Part of a small language model's weights: 6 heads of 32 (1 for keys and values), tied embeddings.
Each number is 128 + 24 x the weight over its row's rms, rounded and kept within 0 to 255. Layers, rows and columns count from 0. The size above them is the row's rms in percent of the matrix's.

# layer 4 MLP down, 192x768, rms 0.165, rows 0-137, columns 624-671
size [105  98  96 102  97 100 101 104 102  98 100  99  94 104 100  96  98 103 102 104  99 105  99 105 100  98  97 104 102 104  99 101 100  96  99 101 103  98 103 105 100  94  98 105 107 106 102 102  97 101  98 104  98 105  95  94 101 103 101  96 105 100  98  99 103  97  99  95 101 100  98 101 100  99 102  98  96 105  97  97 103 104  95 101  96  94  98 101 104  99 101  98  97 100 105 101  98  99 101 102 101  98 102 104 104  99 102 104  97  97 103 103 101 102  99  94 102 102  97 101  97  97  99  93  99  97 103  98 104 101  97  99  96 106 102 104  95 100]
[[158 110 162 135 144 153 112 138 155 140 145 167  40 127  78 134  97 133 170 162 148 147 137 119 129 100  71 179  94 147 114 147 166 118 139 164  93 175 160 140 125 149 125 127 195 108 122 154]
 [172 143 136 139 137 150 128 180 162 104 142 117 106 134  82 108 163  99 170 161 116 141 133 121 129 115 132  86 131 148 124  93 158 102 108 150 121 106 140  90 166 100 139  79 121 123 123 122]
 [110 107 131 131 147 142  95 119 166 143 136  99  67 149 157 163 110 107 148 116 136 109 162 165 118 173 141  98  75 102 115 122  97 113 130 147 127 122 131 173 147 119 132 102 136 130  79 103]
 [108 108 129  91 123 143 130  63 105 138 119 114  99 119  87 161 145 130 118 111 120 144 175 153 116  76 146 152 150  90 150 169 166 152 118  89 140 110 133 109 152 120 114 164 133 104 154 135]
 [147 166 105 147 134 112 103 135  80 126 131 120  82 138  86 127 118 124 130 139 136 123 148 118 128 109 149 157 126 150 142 140 132 117  99 139 117 101 137 132 102 139 135 151 108 102 195 151]
 [138 129 120 143 140 140  94  76  97 130 145 119 162 119 138 155 128 189 155  95 180 117 116 159 154 169 151 119 163 102 127 123 117 148 156 119  94 172 154 124 164 130 143 155  97 119 113 112]
 [138  91 134 101 106 160  68 107 171 118 102 103 123 155 155 161 172 168 140 116 129 161 183  89 110 143 114 132 103 147 140 172 117 133 124 109 158 157 154  95 125 133 142 138 113 141 160  96]
 [129  99 135 123  75 119 155 156 117 135 149 133 141 108 158 116 140 114 162 119 105  88 156 139 113 160 164 113 135 156 122 159  90 125 148  85 111 141 144  96 127 113  85 121 116 118 112 118]
 [119 149 147 171 121 187  98 127  93 108 153 124 150 110  95 149 121 124 147  67 110 139 120 163  95 158 115 160 156 108 111 123 149 131 125 140 140 106 113 149  98 131 132 128 106 121 123 153]
 [110  64 105 154  76  96 139  87  90 144 132 145 141 114  86 150 168 144 148 119 114 161 108 121  94 153 146 112 128 120 133 175 124 148 108 136 131 132 139 128 118 122 130 133 136 143 142 135]
 [ 82 137 140 143 113 120 135 118 166 156 132 139 151 110 131 141 114 157 111 153  98 164 149 118 135 132 118 156 152  87  85 140 144 130  93  98 139 127 124 105 143 118 162  99 152  80  85 156]
 [167 143 117 104 126 142 148 102 113 103 118 147 101 140 123 124  85 128 107 148 116  58 137 148 123 123 117 125 103 140 136 148 148 152 110  88 153 178 110 124 172  94 125 116 142 153 146 133]
 [151 102 148 117  88 112 104 102 120 102 115 154 118  68  79 130 160 133 100 118 142 121 137 138 154  95 166 116 119  96 152 145 143 109 117 145 111 147 130 134 114 145 151 174 117 129 118 144]
 [ 92 130 144 112 127 139 130 151 111 180 125  71  88 134 140 144 114 119 136 126 131 145  87 132 130 126 130  83 104 136  90 107 139 112 128 135 119 104  96 154 159 133 163 128 117 128  92 138]
 [134 145 100 160  83 120 150 121 134 122 138  83 154 137 140 143 164 135 102  93 136 148 125  96 189 120 119 113 105 136 121 138 119 139 102  71 114 139 129 133 142 116 159 103 105 125 132 137]
 [ 98 137 130 147 184 113 138 124 133 152 101 148 118 107 118 110 144 134 150 113 114 117 164 128 147 124 115  82 150 124 109  76 108 121 120 173 122 148 116 151 103 152 153 111 168 150 119 108]
 [108 172 157 141 151 170 155 130 118 125 154  87 111  90 122 121 135 110 173 151  90 102  94 149 119 132 112 134 121 145 145 118 169 137 142 117 135 170 122  72 154 117 129  99  91 103 143 122]
 [166 147 147 101 158 112 163 105 157 164 165 158 168 134  97 118 151 124 158 129 156 118  67 156 145 114 121 124 133 148 188 117 107 124 124 122 119 148 181 149 128 160 102 176 134 159 139 173]
 [171 117 169 156 139 138 168 159 109 151 111 112 179  97 131  83  97 125  80 116 157 129 103 131 152 115  93 103 114 132 111 127 178 122  84 143 112 128 124 172 165 114  92 138  89 107 115  98]
 [101 132 111 168 127 109 126  72  89 134 171 165 140 121 101 132 126 120 177 119 155 140 136  93 144 143 120 114 137 146 127 133 118 109 106 165  99 149 146 135  80 135 136 116 159 121 130 144]
 [112 129 113  98 113 161 106  89 179 129 145  82 119  77 130 125 134  98 101 134 126 155 130 140 132 163 151 148 140 102 140 113 129 130 135 126 153 130 113 134 133 179 126 163  84  85 125 124]
 [114 151 152  95 134  92 137 206 107 102  95 124 161 101 125 137 149 180 124 128  91 149 142 151 145 151 129 113 103 161  67  80 126 157 152  92 111 164 157  99 111 151 124 143 125 140 156  86]
 [ 55 101 113 145  80 164 132 135 135 141 145  70 117 144  94 110 167 110 143 143 131  99 135 115  91 125 137 126 152 108 133  91 116 147 140  84 145 109 121 114 132 108 116 112 165 119 120  77]
 [123 144 122 124  90 105 145 136 116 109 178 126 141 103 107  99 115 126 168 119 132 134 119  92 149 144 134 123 116 154 117 104 110 115 120 129 149 107 123 148 133  92 136 150 104 156  96 122]
 [159 143 101 136 148  97 142  93 150 147 152 113 148 129 106 147 122 142 146 130 141 154 134 118 145  95 130 133 141 128 133 158 100 185 115 154 104 111 122 159 106 130 127 137  87  87 110 126]
 [147 179 138 182 176  69 128 149 114 128 116 129 135 157 106 122 170 130 136 167 124 135 140 111 116 115  87  86 133 101 116 192 120 116 142 189  81 141 181 138 106 158 110 108 137 163 124  75]
 [198 112 107 135 112 119  96  96 174 139  89  97 133 131 108 145  89 116 151 140 103 123 113  83 105  99 137 142 141  94  77  84 101 151  98 146 114 136 138  79 115 141  89 135 105 120 168 148]
 [166  96  90 150 166 107 128 100 186 100 136 131 141 159 143  94 132 100 130  81 138 116 125 142  97  96 118 147 122 144 132 117 140 143 139 140 134 162 115 152 144 113  83 149 128 130 124 144]
 [104 112  95 110 136 132 115 139 130 147 153 147 127 139 121 132  96 116 181 144 134 131 153 142 158  91 201 123 129 104  99  90 110 130 120 132 123 118 128 122 119 112 156 129 118 164  72 160]
 [ 86 144  83 127  90  97 149 148 159 120 140 167 151 137  87 114 127 174 101 147  87 126  65 110 145 104 153 203 136 107 144 121  96 107 137 147 139 156 110 131 126 101 163 102  91 152 135 108]
 [140 125 165 138 145 136  98  94 114 127 123 134 116 159 127 113 129  80 156 114 151 133 129 114 110  90 144 135 124  83 123 141 143  97 115  99 132 142 139 130 128 152 185 162 118 146 120  96]
 [110 136 130 141 130 117 123 128 137 109 132 101 119 118  95 120 123 134 132 151 173 163 130 105 136  79 112 132 167 111 137 119 118 142 151  87 146  88 158  98 144 145 148 124 117 134 107 121]
 [135 144 127 122 139 130 109 159 116 143 151 111 115 155  90 146 107 130 146 145 144 147 134 107 174 124 107 114 111 142 116 128 133 139 118 144 132  95 111 155 127 114 131 140 135 122  84 140]
 [ 91 139  88 109 140 126 146  70 113  89 120 111  96 157 112 142 118 191 122 150 139 155 104 106  94 120 149 183 116 122 124 117 128 157 144 119 101 100 153 113 119 105 130  90 140 103 123  83]
 [119 100 104 149  77 126 103  85 143 129 116 154 107 128 128 150 104 120 155 109 127 104  98 106 123 129 123 122 130 109 156 147 124 135 116 140 110 131 131 168 107  84 135 152 132 117 120 113]
 [138 168 150 135 139 120 111 107 164 153 149 112  87 136 102  91 103 135 152 153 112 113 132 125 147 151 159 102 144 100 116 166 121 149 123  58  72  87  94 176 131 134 143 133 124 111  80 189]
 [132 110 165 130 127 123 121 176 136 138  76 163 178 108 150 164 178 109 122 104 139 133 130  90 117 177 132 115 140 153 137 138 133 148 106 142 177 162 106 130 123 124 150 162 100 145 125 153]
 [164 129 147  95 116 110  95 134  83 139 130 124 120  71 117 160 121 119 133 151 131 103 104 118 154 148 128 133 121 122 137 144 137  87  86 122 168 112 137 137 135 126 136 130 120 138 121 142]
 [146 122 120 124 159 109 169  97 164 181 131 102 123 112 152 110 123 144 149 122 146  93  80 164 101 119 108 133 125 149  98 115 155 143 117 136 110 128 120 129 151 135  81 115 151 122 122 157]
 [123 106 164 120 125 122 149 137 160 149 154 152  82 140 107 107 118 104 134 148 163  73 136 135 126  94 135  93 100 140 143 129 115 128 119 123 156 134 140 157 124 151  87  98 133 144 137  96]
 [144 151 128 137 154 104 115 114 116 121 138 178 119 123 188 110 111 121 158 105 170 160 102 136 153 147 133 110 123 128 118 130 120 146 124 115 159 101 137 125 143 142 121 117 109 155  93 102]
 [117 114 157  95 159 161 123 122 163 114 159 157  68 146 131  96 134 123 171 124 117 120 107 136 118 137 100 109 152 158 186 129 137 150 141 130 107 139 123 109 125 171 140 141 130 100 131 154]
 [125 115  63 151 138 104 135 154  89 102  90 178 145 118 165 131 132 136 126  95 126 106 167 148  70 106 149 124 168 130 111 122 120 117 132 131 111  92 135 107 134 130 126 111 126 117  66 181]
 [130 104 147 180 157 140 140 127 102 124 167 141  89 128 149 151 130 127 151 130 103 111 143 128  82 124 135 125 135 141 114 124 135 112 126 127 144 149 117 112 152  97 145 150 152 138 150 136]
 [139 121 135 118 119  92 132 117 139 109 158 135 137 132 123 101 136 142 139 107 134 112 111 165 155 117 121 119 142 164 179 123 103 106 140  92 130 126 141 122 110 114 143 126 173 130  90 170]
 [115 105 119 157 157 142  87 132 115 143 159 123 177 169 113 157 150 151 105  99 157 120 140 102 112 145 142 143  90 135 142 112 165 141 146 137 132  99 133 122 123 112 156 141 158 106  79 135]
 [129 172 102 139 165 114 136 117 129 124 157 161 139  92 152 180 126 132 125 133 136 103 118 102 132 142 127 106 138 146 150 100 118 163 130 106 127 120 118 143 142 125 149 140 112 145 115 117]
 [122 149 139 105 123 125  98 127 140 116 163 133 128  74 120 112 129  96 150 179 164  61  90 133 129 104 165 120 148 121 128 128 205 129 110 162 122 157 174 102 134 150 126 167 142 116 131 127]
 [134 134 140 131 159 147 117  93 110 112 133 128 124 139 179  86 134 164  94 140 122 124 143 134 118 116 171  96 129 113 140 126  78 153 125 141 123  92 124 125 134 117 125 110 113 131  97 121]
 [104 123 123  70 137 107 146 150 131 109 163 107 157 125 109 114 142 104 142 100 138 130 165 117 141 143 129 122 144 120 173 115 119 108 118 132 164 122 118 126 176 142 127 125 132 104 122 121]
 [109 153 137 141 107 134 124 156 148 123  88 158 169 155 128 135 134 132  97 127 117 101 179 186 140  88 119 160 120 215 130 134 112 121 123 157 113 131  89 151 110 123 115 199 153 115 121 128]
 [128 147 123 145 125  81  68  74 133 143 104 150 105 161 164 122  74 132 134 116  91 121 114 134 135 119 179 132 136 141 189 108 107 124  81 180 102 131 148 114 120  58 117  98 118 126 137 148]
 [125 136 117 141 107 106 159 112 138 116 137 129 163 102 126  70 121 141  94 137 132  99 134 121 160 135 111 117 157 128 150 146 126 140 119 155 119 164 102 147  85  90  83 149 120 121 119 105]
 [111 138 106 109 153 170 115 141 103  85 133 101 130 170 155 117 121 141 147 163 105 154 124 133 133 128 126 164 153 131 143 153 102 124 141 146 131 116 112 165  95 143 133 139 162 160 117 144]
 [129 129 139 101 137 108 114 140 140  86 151 122 155 142 122 151 147 134 154 124  88 136 145 122 160 101 156 118 151 120 152 135 115  88 141 171 137 133 129 123 135 104 154 154 150  99 137 144]
 [129  99 140 148 127 167 128  88 122  56 143 122 102 177 128 104 101 113 125  89 106 116  99 124 129  92  99 102 159 135 127 158 138 140 115 179 116 148 143 131 112 157  98 135 109 114 181 144]
 [115 111 122 127 138 146 127 123 139 126 144 158  96 134 140 136 163 109  91 158 150 145 155 146 106 116 142 138 106 133 134 153 147  55 128 157 118 129 135 140 137 154 144 119 106 120  99 143]
 [119 126 128 100 164 122 152 151 112 129 111 138  71 119 122 130 139  93 127 140 157 164 131 128 133 135  80 116 125 111 150 118 120 106 143 107 118 117 192 124 132  88 108 133 162 125 133 123]
 [140  74 104 136 108 163 107 111 128 135 103 126 159 169 149 132  94  98  83 143 132 135 147 110  89  91 111 141 142 125 104 103 136 165 114 167 141 119 117 113 145  96 124 144 127 178 128 143]
 [138 121 152  96 130 138  98 134 113 157 132 106 134 124 100 114 112 110  69  82 141 140 128 147 131 168 129 130 138 147 134 113 110 141 133 160 124 127 120 145  88 125  56 138 130 115 133 125]
 [ 93 101 147 132 129  84 133 110 139 153 116 150 122 144 117  93 164 123 129 108 156 154 116 144 120 148 143 150 130 153 135  89 156 143 110 127 119 131 124 114 114 152 173 115  88 159 150 113]
 [137 160 142 100  92 144 147  90 122 149 101 135 114  95 117 102 137 116 167 150 141 167 100 120 116  96 158 138 115 111 119 123 133 134  90 118 160 130 141 145 104  91 147 105 108 116 119 104]
 [148 102 165 140 146 121 154 124 150 170 144 114 150 122 127 171 106 104 122 115 137 166 102 116  93 128 104 106 115 125 127  98 105  95 149 121 161 158 131 135 159 153 151  91 101 126 139 145]
 [106 138 148 120 131 125 157 132 106 183 158 136 143  97 123 129 132 149 109 149 114 122  83 109 109 156 123 143 156 130 133 125 130 150 162 149 113 159 123 147 115 112 102 114 160 140 117 147]
 [141 124 142 140 139 131 118 105 154 176 142 128 191  92 117 112  85 107 139 128 119 139 112 140 130 111 100 144 110 133  78 146 133 114 135 168 143 161 110 127 189 119 124 108 138 113 153 110]
 [147 178 117 141 149  95 190 122  98 110 175 128  97 154 131 141 134 143 105 123 119 142 106 110 136  91 128 134 141 140 109 159  93 126  84 142  79 151  64 157 147 116  99 124 150 146 122 140]
 [123  98 157 173 127 107 116 154 124 112 118 156 145 126 145 119 124 148 124 108 132 119  80 130 146  93 170 152 132 100  96 120 125 127  93 171 100 148  82  96  95 125  97 127 166 131 137 120]
 [161 156 173 102 150 113 152 108 123 145  94 128  95 119 158 152 129  84 123 121 125 122 154 162 137 122 129 136 139 164 119 148 156 170 113 113 148 126  89 147 117 101 165  97 115 130 115 148]
 [104 100 108 123 166 157 156 133 115 113 118 127 153 127 117 153 144  85 118 120 114 106 111 126 131 126 160 151 123  99 110 102 136 169  97 113 134 179 151 121 116 151 139 127 139 144  76 148]
 [148 134 129  81 127 137  98 147 166 137 128 114 113 130 163  85 102 130 110 157 127 154 123 175 141 152 132 151 119 123 126 145 152 163 116 154 110 118 112  99 124  94 143 139 140 168 161 128]
 [145 132 134 119 109 104 141 169 146 152 119 128 146 155 122 144  97 140 133 115 128  77 144 134 154 119  83 107 129 121 169 115 158 112 152 138 146 122 109 152 112 131 140 113  96 125  97 127]
 [107 143 129  73 109 120 138 106 103 145 156 163 128 171 182 148  85 116 100 145 137 105 137 106 172 118 118 155 105 143 119 111 110 158 168 122 181 103 145 145 148 104  93 107 148 141 167 133]
 [143 111 121 115 142 109 149 132  79 140  99 130 125 144 104 137 112  87  77 139 118 104 122 123 184 139 147 132 159 118 142 104 134 116 124 108 142 171 109  84 193 122 141  98 130 125 127 148]
 [135 104 131 106 148 140 118 152 114 158 164 119 148 124  91 119 111 147  94 162 132 130 124 163 151 110 134 133  89 178 119 165 138 105 122 145 114 114 118 113 142 119 123 147 129 111 144 103]
 [150 126 135 152 115  86 104 111 135 154  87  96 140 110 105 133 115 179 137 110 119  91 126 120 116 117 102 149 141 132 110 115 190 104 183 147 158 151 146 134 128 111 127 126 157 140 194 143]
 [125 109 122 146 121 133 101 157 100 112 159 108 131 174 136 140 101 128 165 119 141 114 129 118 118 153 143  81 104 147 118  95 159 138 105 139  88 106 120 147 106  97 151 124 107 117 138 107]
 [118 109 123 140 109 185 116  92 140 153 118 123 124 129 151 125  98 147 101 106 118 131 141 128 117 188 162 142 154 101  90 133 131 117 132 130 110 127 130  93 135 119 112 153 107 163 123 110]
 [116 152 141 104 152 118 128 142 157 174 140 104 140 127 152 132 121 108 122 151 155 109 129 156 130 153 145 114  85  86 131 115 127  98 166 125 108 125 111 180 120 139 129 128 137  99 140 112]
 [153 104  97 159 145 131 119 106 141 115 132 168 131 167 139 121 163 111 141 130  73 102 137 118 108 113 132 118 132 143 151 111 138 176 146 128 114  85 134 150 113 122 140 115 153 104  91 108]
 [ 93 163 117 129 116 128 129 104 153 158 106 166 135 154 135 114  99 147 133 162 129 118 108 145 130 135 100  94 112 133 147 115 152 130 130 125  97 134 136 161  97  87 135 151 130  78 116 152]
 [110 121 168 109 137 130 141 134  94 140 148 105  90 138 132 183 123  91  74 143 132  92 143 146 141 111  96 136 112 122 149 119 128 114 170 123 134 123  71 147 123 134 148 110 135  89 122 145]
 [135 130 134 110 107 124 111 143 142 110 132 118 145  81 111 150 104 135 130 154 113 143 173  88  74 148  91  97 106 148  76 148 127 124 128 101 141 109  88 121 114 137 106  94  73 132 112  98]
 [128 154 155 116 115 177  81 152  99 170 142  99 178 130 100 121 134 125  99 131 157 137  70 148  90 191 114 168 156 170 114 153 151  60  93 109 150 160 120 107 169 117 133 107  91 118 100 140]
 [129 157  76 109 139 110 155 146 148 120 158  93 150 123 100 137 123 120 133 143 142 104 156 101  75 119 129 132 136 141 133 194 136 144 104 119 146 142 157 113 117 136 122 127 142 145 178 128]
 [135 143 135 119 141 136 129 154 139 121 124 135 130 117 151 156 154 146 139 162 108 109 154 126 135 126 160  99 125 130 158 119 158  73 128 106 116 125 130 101 129 102  91 134 123 113  65  77]
 [137 115 108 166 148 105  89 121 158 111 141 115 113 102 107 165 168 123 159 144 111 147 140 139 129 120 148 122 129 131 114 138 167 145 116 122 136 121 144 145 128 152  94 118 126 135 123 125]
 [124 112 111 131 124 170  87 133 145 115 133 134 154 120 113 126 125 161 137 100  92 112 114 115 117 137 151 187 123 120  95 128  97 164 153 108  93 147 121 124 134  88 130 150 146 101 104 109]
 [117  80 155 150 112 158 107 128 137 103  94  65 155 135 113 127 104 124 126 121 141 102 133 153 121 189 136  87 112 146 163 130 120 123  96 115  83 101 144 101 120 162 131 147 120 152 149 169]
 [ 80 129 111 124 123 111 109 127 144 116 132 101 154 121 178 106 129  97 110 123 128 106 128 115 116 148 133 144 133 119 131  87 141 116 135 119 112 140 124 164 121 103 112 128 135 109 158  93]
 [133 104 119 115 111 140 121 138 110 120 154  97 111  94  78 143 125 142 106 147 128 159 147 112 144 123 142  85 125 120  77 119  87 166 109 172  93 102 147 111 101 117 163 129 167 124  87 129]
 [125 126 152 128  85 141 153 159 125 123 104 112 132 107 108 107 135 128 120 144  94  76 110 129 114  44 122 113 147 106  96  99 170 186 155  59 122 173 129  98 166 152 132 119 106 148 134 133]
 [134 103 106 108 112 139 108 122  96 131 147 117 122  88 155 132 112 106 126 104 158 141  82 155 134 117 110 166 141 138 103 117 129 174 131 114 171 114 115 114  99  84 152 100 158 140 151 142]
 [137 117  64  74 104 114  89 121 173 111 151 162 204 141 158 103 134 127 125 115 169 128 150 126 116 144 164 132 155 135 124 142 125 125 144  93 139 111  91 135 141 136 137 154 148 148 147 126]
 [ 91 141 132 168  88 165 109 160 114 118 118 118 157 113 105 144  99 146 135 116 114 103 109 134 128 152  89  92 156  94 111 135 146 126 101 127 157 132 117 113 147 104 118 156 190 131  91 109]
 [103 138 153 107 113 144 119 168 111 140 113 135 144 127 136 142 126 145 140 130 160 134 123 117 145 133 128 155 164 113 119 127 111  94 130 134 172 117 200  82  94 128 167 112  94 111 144 128]
 [160 153  88 119 136 152 144 149 115 128 126  96 105 101 159 131 145 127 119 127 147 164 120 103 129 132 146 122 121 120 105 178 143 137 148 137 163 143 182 130 155 163 146 108 150 133 140 153]
 [140 110 120 108 133 132 134 131 126 150 101 136 106 116 144 115 141 169 112 130 106 139 143 107 137 169 121 142 136 156 144 128 106 113 126 131 126  93 127 108 118 115 120 129 126  80 149 118]
 [121 126 158 129 154 142 158 140 121 136 118 140  93 162 154 178  96 106 125 187  88 128 111 145 134 150 148 140 126 101  84 129  89 117 124 127 156 144  93 128 132 134  72 121  68 151 184  43]
 [102 138 125 120 104 128 157 101  99 101 144  98 112 146 142 110 148 100 114 147 125 117 128 136 136 140 122 121 140 157 135 157 104  95 116 143 154 136 131  89 151 137 101 136  96  98 125 135]
 [112 135 125 142 114 130 139 135  96 135  74 153 124  97 126 124 181 152 161 125 130 141  92  99 116 148 103 157 133 143 130 123 132  90 137 147  92 117 150 101 122 159 101 103 143 136 110 175]
 [129 141 152 135 125 136 145 154 113  96 119 128 144 165 140 170 162 148 115 109 111 110 126  96 118 120 142 152  84 128  96 133  86 170 133 149 137  79 145 144  77 163 132 160 125 119 157 102]
 [158 125  87 164 135 139 169 143 153 162 122 115 126 140 132 137 151 129 146 139 155 117 138 129 126 155 108 101 102 166 139 171 145 127 124 122  92 146 106 115 179 126 159 131 158 118 145 174]
 [121 131 118 157 137 146 107  87  92  99  97 178 155 149 171 154 143 127 138  85 113 137 100 141 125 105 169 116 118 144 178 114 156 124 125 210 118 100  83 126 130 136 109 145 114 113 111 147]
 [162 159 133 152 123 162 135 109 142 117  99 108 153 127 120 119  76 103 138 110 110 114 136 140 131 175 144 130 106 110 127 129 194 135 137  92 139  69 110 124  97  78 159 164 124  99 108 130]
 [115 149 146 142 173 117 145 151 150 107 120 196 126 103 127  87 164 117 141 103 118  95 139 150  97 151 126 127 146  96 167 123  75 114 158 133 113 107  95 133  99 169 157 109 101 118 158 103]
 [144 125 146 155 150 113 135 117 120 131 131 140 111 115 154 155 129 127  97 125  90 163 164 138 120 124 105 118 130  87 126 130 100 138 144 140 118 133 153 123 126 134 130  84 136 143 150 129]
 [136 128 120 106 126 140 132 122 154 132 113 135 161 133 135 158  99 117  71  75 142 128 126 107  75 137 101 104 126  94 128 133 159  85 170 105 145 118  97 149 127 116  98 143 104 144 118 119]
 [138 116 123 146 132 157 111 156 148 110 125 114 121 134 166 124 116 123  91 150  87 131 111 114 113 125 135 108  95 130 135 131 149 149 121 143 128 196 159 122 106  76 158 109 112 173 152  95]
 [133  94 122 122 133 118 111 123 131 110 118 142  63 124 186 133 104 134 142 131 151 139 126 103 163  99 126  96 157 132 138 109 130 126 127  91  66 124 138 115 138 124 109 163 163 151 138 130]
 [ 88 122 146 134 108 124  99 118 109 175 121 129 132  84 126  72 132 154 148 160 142 161 141 132 126 135  55 114 156 145  90 140  93  81 138 110 108 195 101 120 131 121 144 134 125  89 149  95]
 [119 125 115 113 104 124 188 123  93 120 122 127 142 127  73 167 148 130 138 129 108 127 111 106 164 160  83 117 140  94  95  60 125 133 147 143  90 143 165 113 131 121 107 140  94  81 125 154]
 [152 100 140 135  96 145 118 112 174  93  95 146 106 132 138 151 111 138 157 141 144 123  99 168  98 127 133 128  98 116 130 101  68 125 119 142 123 122 110 109 134 161 145 136 135 185 134 115]
 [152 129 134 131 143 110 158 126 102 111 134 102 135 124 137 109 133 148 115 118  89 123 151 159 137 139 139 156 101 123 123 153 103 126 109 151 173 165 134 134 149 122 129 113 118 124 126 134]
 [116  87  88  86  90 114 120 121 122 131 110 106 174 136 132 131  84 114 143 153 151  98 159 173 145 146 105 152 119 136 129  93 179 112 143 109 153 138 133 135 140 145 132 151 120 143 130  79]
 [118  73 133 111 146 174 112 104 173 128 110  77 201 115 122 121 165 125 158 126 167 113 107 124 140 144  84 133 176 139 137 130 135  99 146 106 110 130 105  96 115 130  82 140  96  62 151 143]
 [134 103 113 149 142 131 108 145  98 128  94 171  90 124 104 142 186 116 162 123 120 123 133  91 102 141 128 141 145 118 138 102 179 143 156  92 134 116 148  98 131 103 145 116 132 143 154 145]
 [136 149 101 156 119 124 104 129 160 177 132 164 106 139 154 127 124  97 181 112 133 142 135 161 104 109 137 132 144 128 124  83 194 114 129 132 127 139 123 128  89 153 161 146 109 123 138 138]
 [173  85 146 118 126  91  68  96 108 127 110 133 106 138 116 123  88 135 108 138 159 110  82 158 178 156 142 133 121 130 138 134 141 141  72 133 119 138 122 138 154 131 126 127 152 196 154 132]
 [114 115 123 133  78 121 125 118 190  99 106 135 103 117 122  92 153 193 114 116 124 116 138 171 127 151 123 133 182 166  91 126 116 150 138  69  82 141 125 116 126 113 141 123 143 144 121 137]
 [109  98 122 166  97 118 122 157 163 153  76 155 155 128 140  91 125 125  99 105 167 127 132  47 124 121 140 116 130 135 134 163 149  98 123 147 147 172 129 170 100 160 111 153 125  81 150 110]
 [139 142 143  89 156 140 129 104 130 128 146 134 132 106 163 201 124 105 154 158 134 140 183 114 147 114 131  86 147  99 145 140 113 117 125 131 148 129 103 149 138 122 156 170 136 156 139 134]
 [128 121 138 104 105 136 143 138 126 101 117 148 135 129 172  86 156 110 138 127 149 181 121 106 107 163 130  96 128 145 167 103 132 118 152 130 163 137 157 166 157 130 123 183 118 184 122 178]
 [157 157 119 127 150 146  71 140 147 151 166 109 145  94 126 149 108  65 155 138 130 146 124 157 152 121 153 143 163 116 109 126 125 119  93  53 104  98 163 114 108 172 174 104 125  99 156  87]
 [131 151 146 167 143 109 143 176 144 118 131 137 129  96 140 123 104 129 125 113 164 134 148 100 126 118  72 125 129 154 187 176 156 147 148 120 134  93 103  76 103 159 124 136 135 153 123 107]
 [134 139 127 122 115 157 172 172  88 141 146 132  89 133 133 115 130 100  89 141 180 152 100  97 132 129 151 131 137 137 139 119  95 132 134 135 118 103 123  95 173 147 145 120 156 142 185 114]
 [129 126 121 107 157 155 140 121 111 150  92 122 138 151  77 162 163 141 107 122 116 152 142 109 120 132  81 129 138 164 126 129  91 112 115 110 162 136  93 127 118 140 144 162 127 127 108 143]
 [154 118 113 126 130  69 138 104  95 142 136 120 122 156 154 117 136 151 137 152 144 175 124  91 164 143 128 139  91 129 136 122  97 120 180 132 148 100 110 118 115 128  91 127 129 137 124 120]
 [116 116 141 112 123  99 166 121 126 108  94 134 144 143 106  80 116 168 143 137 121  43 111 133 154 146 129 170 113 113 152 137 157 107  86 133 122 118 145 160 115 163  97  84 131  93 172 179]
 [120 113 122 134 100 122 150 180  93 169 138 138 136 177 123 108 126  78 161 156 143 121 176  90  95  85 139 119 122  84 139 114 123 108 117 148 115 124 109 134 133 158 109 116 101  92 113 128]
 [147 160 146  85 147 106 134 143 140 129 161 143 131 161 110 141 104 141 148 149 129 112  90 123 140  86 173 161 113 154 173 128 134 137 139 119 128 126 148 127 139 134 101  98 154 127 112 133]
 [ 96 138 144 113  90 172 120 120 112 180 125  57 133 138  90 172 125  93  92 134 118 148 166 133 130 115  79 129 148 144 139 112 114 160 136 115 166  80 110 156  84 118 159 101 106 178 125 116]
 [109 118 125 125  93 123 141 110 131 132 166 108 124 119 132 115 130 141  97 124 133 123 137 139 137 114  88 112 112 147 128 106 143  84  95 120 106 110 147 121 136 114 150 135 151 157 110 129]
 [140  77 112  95 121 119 103 187 125 162  97 121 100 126 134 122 113 108  94 107  98 152 108 119 103  90 124 121 144 148  90 142 143 141 123 148 152 130 163 106 134 146 109 113 116 105 100  95]
 [103 157 145 143 155 128 138 119 135 126 119  94  73 152 145 125  95 177 144 159 113 134 101 137 138 112 106 169 169 139 141 155 159 102 139  93 106 116 126 110  82 149 114 104 141 152 142 144]
 [102 149 134 158 136 114 107 110 146 150 137 156 118 155  98 190 138 131 116 143 129 168 120 159 130 142 161 157  94 156 155 117 136 107 151 128 134 126 168 126 141 126  91 107 121  95 142 140]
 [167 143 124  84 173  90 126 143 112  89 149 102  92 144 119 146 110 124 119 116 135 117 144 146 118 159 132 129 117 102 119 113 104 131 111 105 122  71 115 166 106 111 128 150 130 108 103 139]
 [101 122 148 125 113 135 159  95 151 156 118 118 142 114 113 125  95 121 118 144 136 110 146 112 121 149 152 160  99 153 135 140 113 134 135 111 120 165 114 144  76 101 110 143 132 134 166  78]
 [137 171 148 139 128  95 120 134 155 160 119 163 134 129 148 114 101 162 125 172 135 133 126 110 167 125 136 126  80 124  73 122 130 117 117 136 140 150 134 178  77 110  71 117  72 132 129 127]]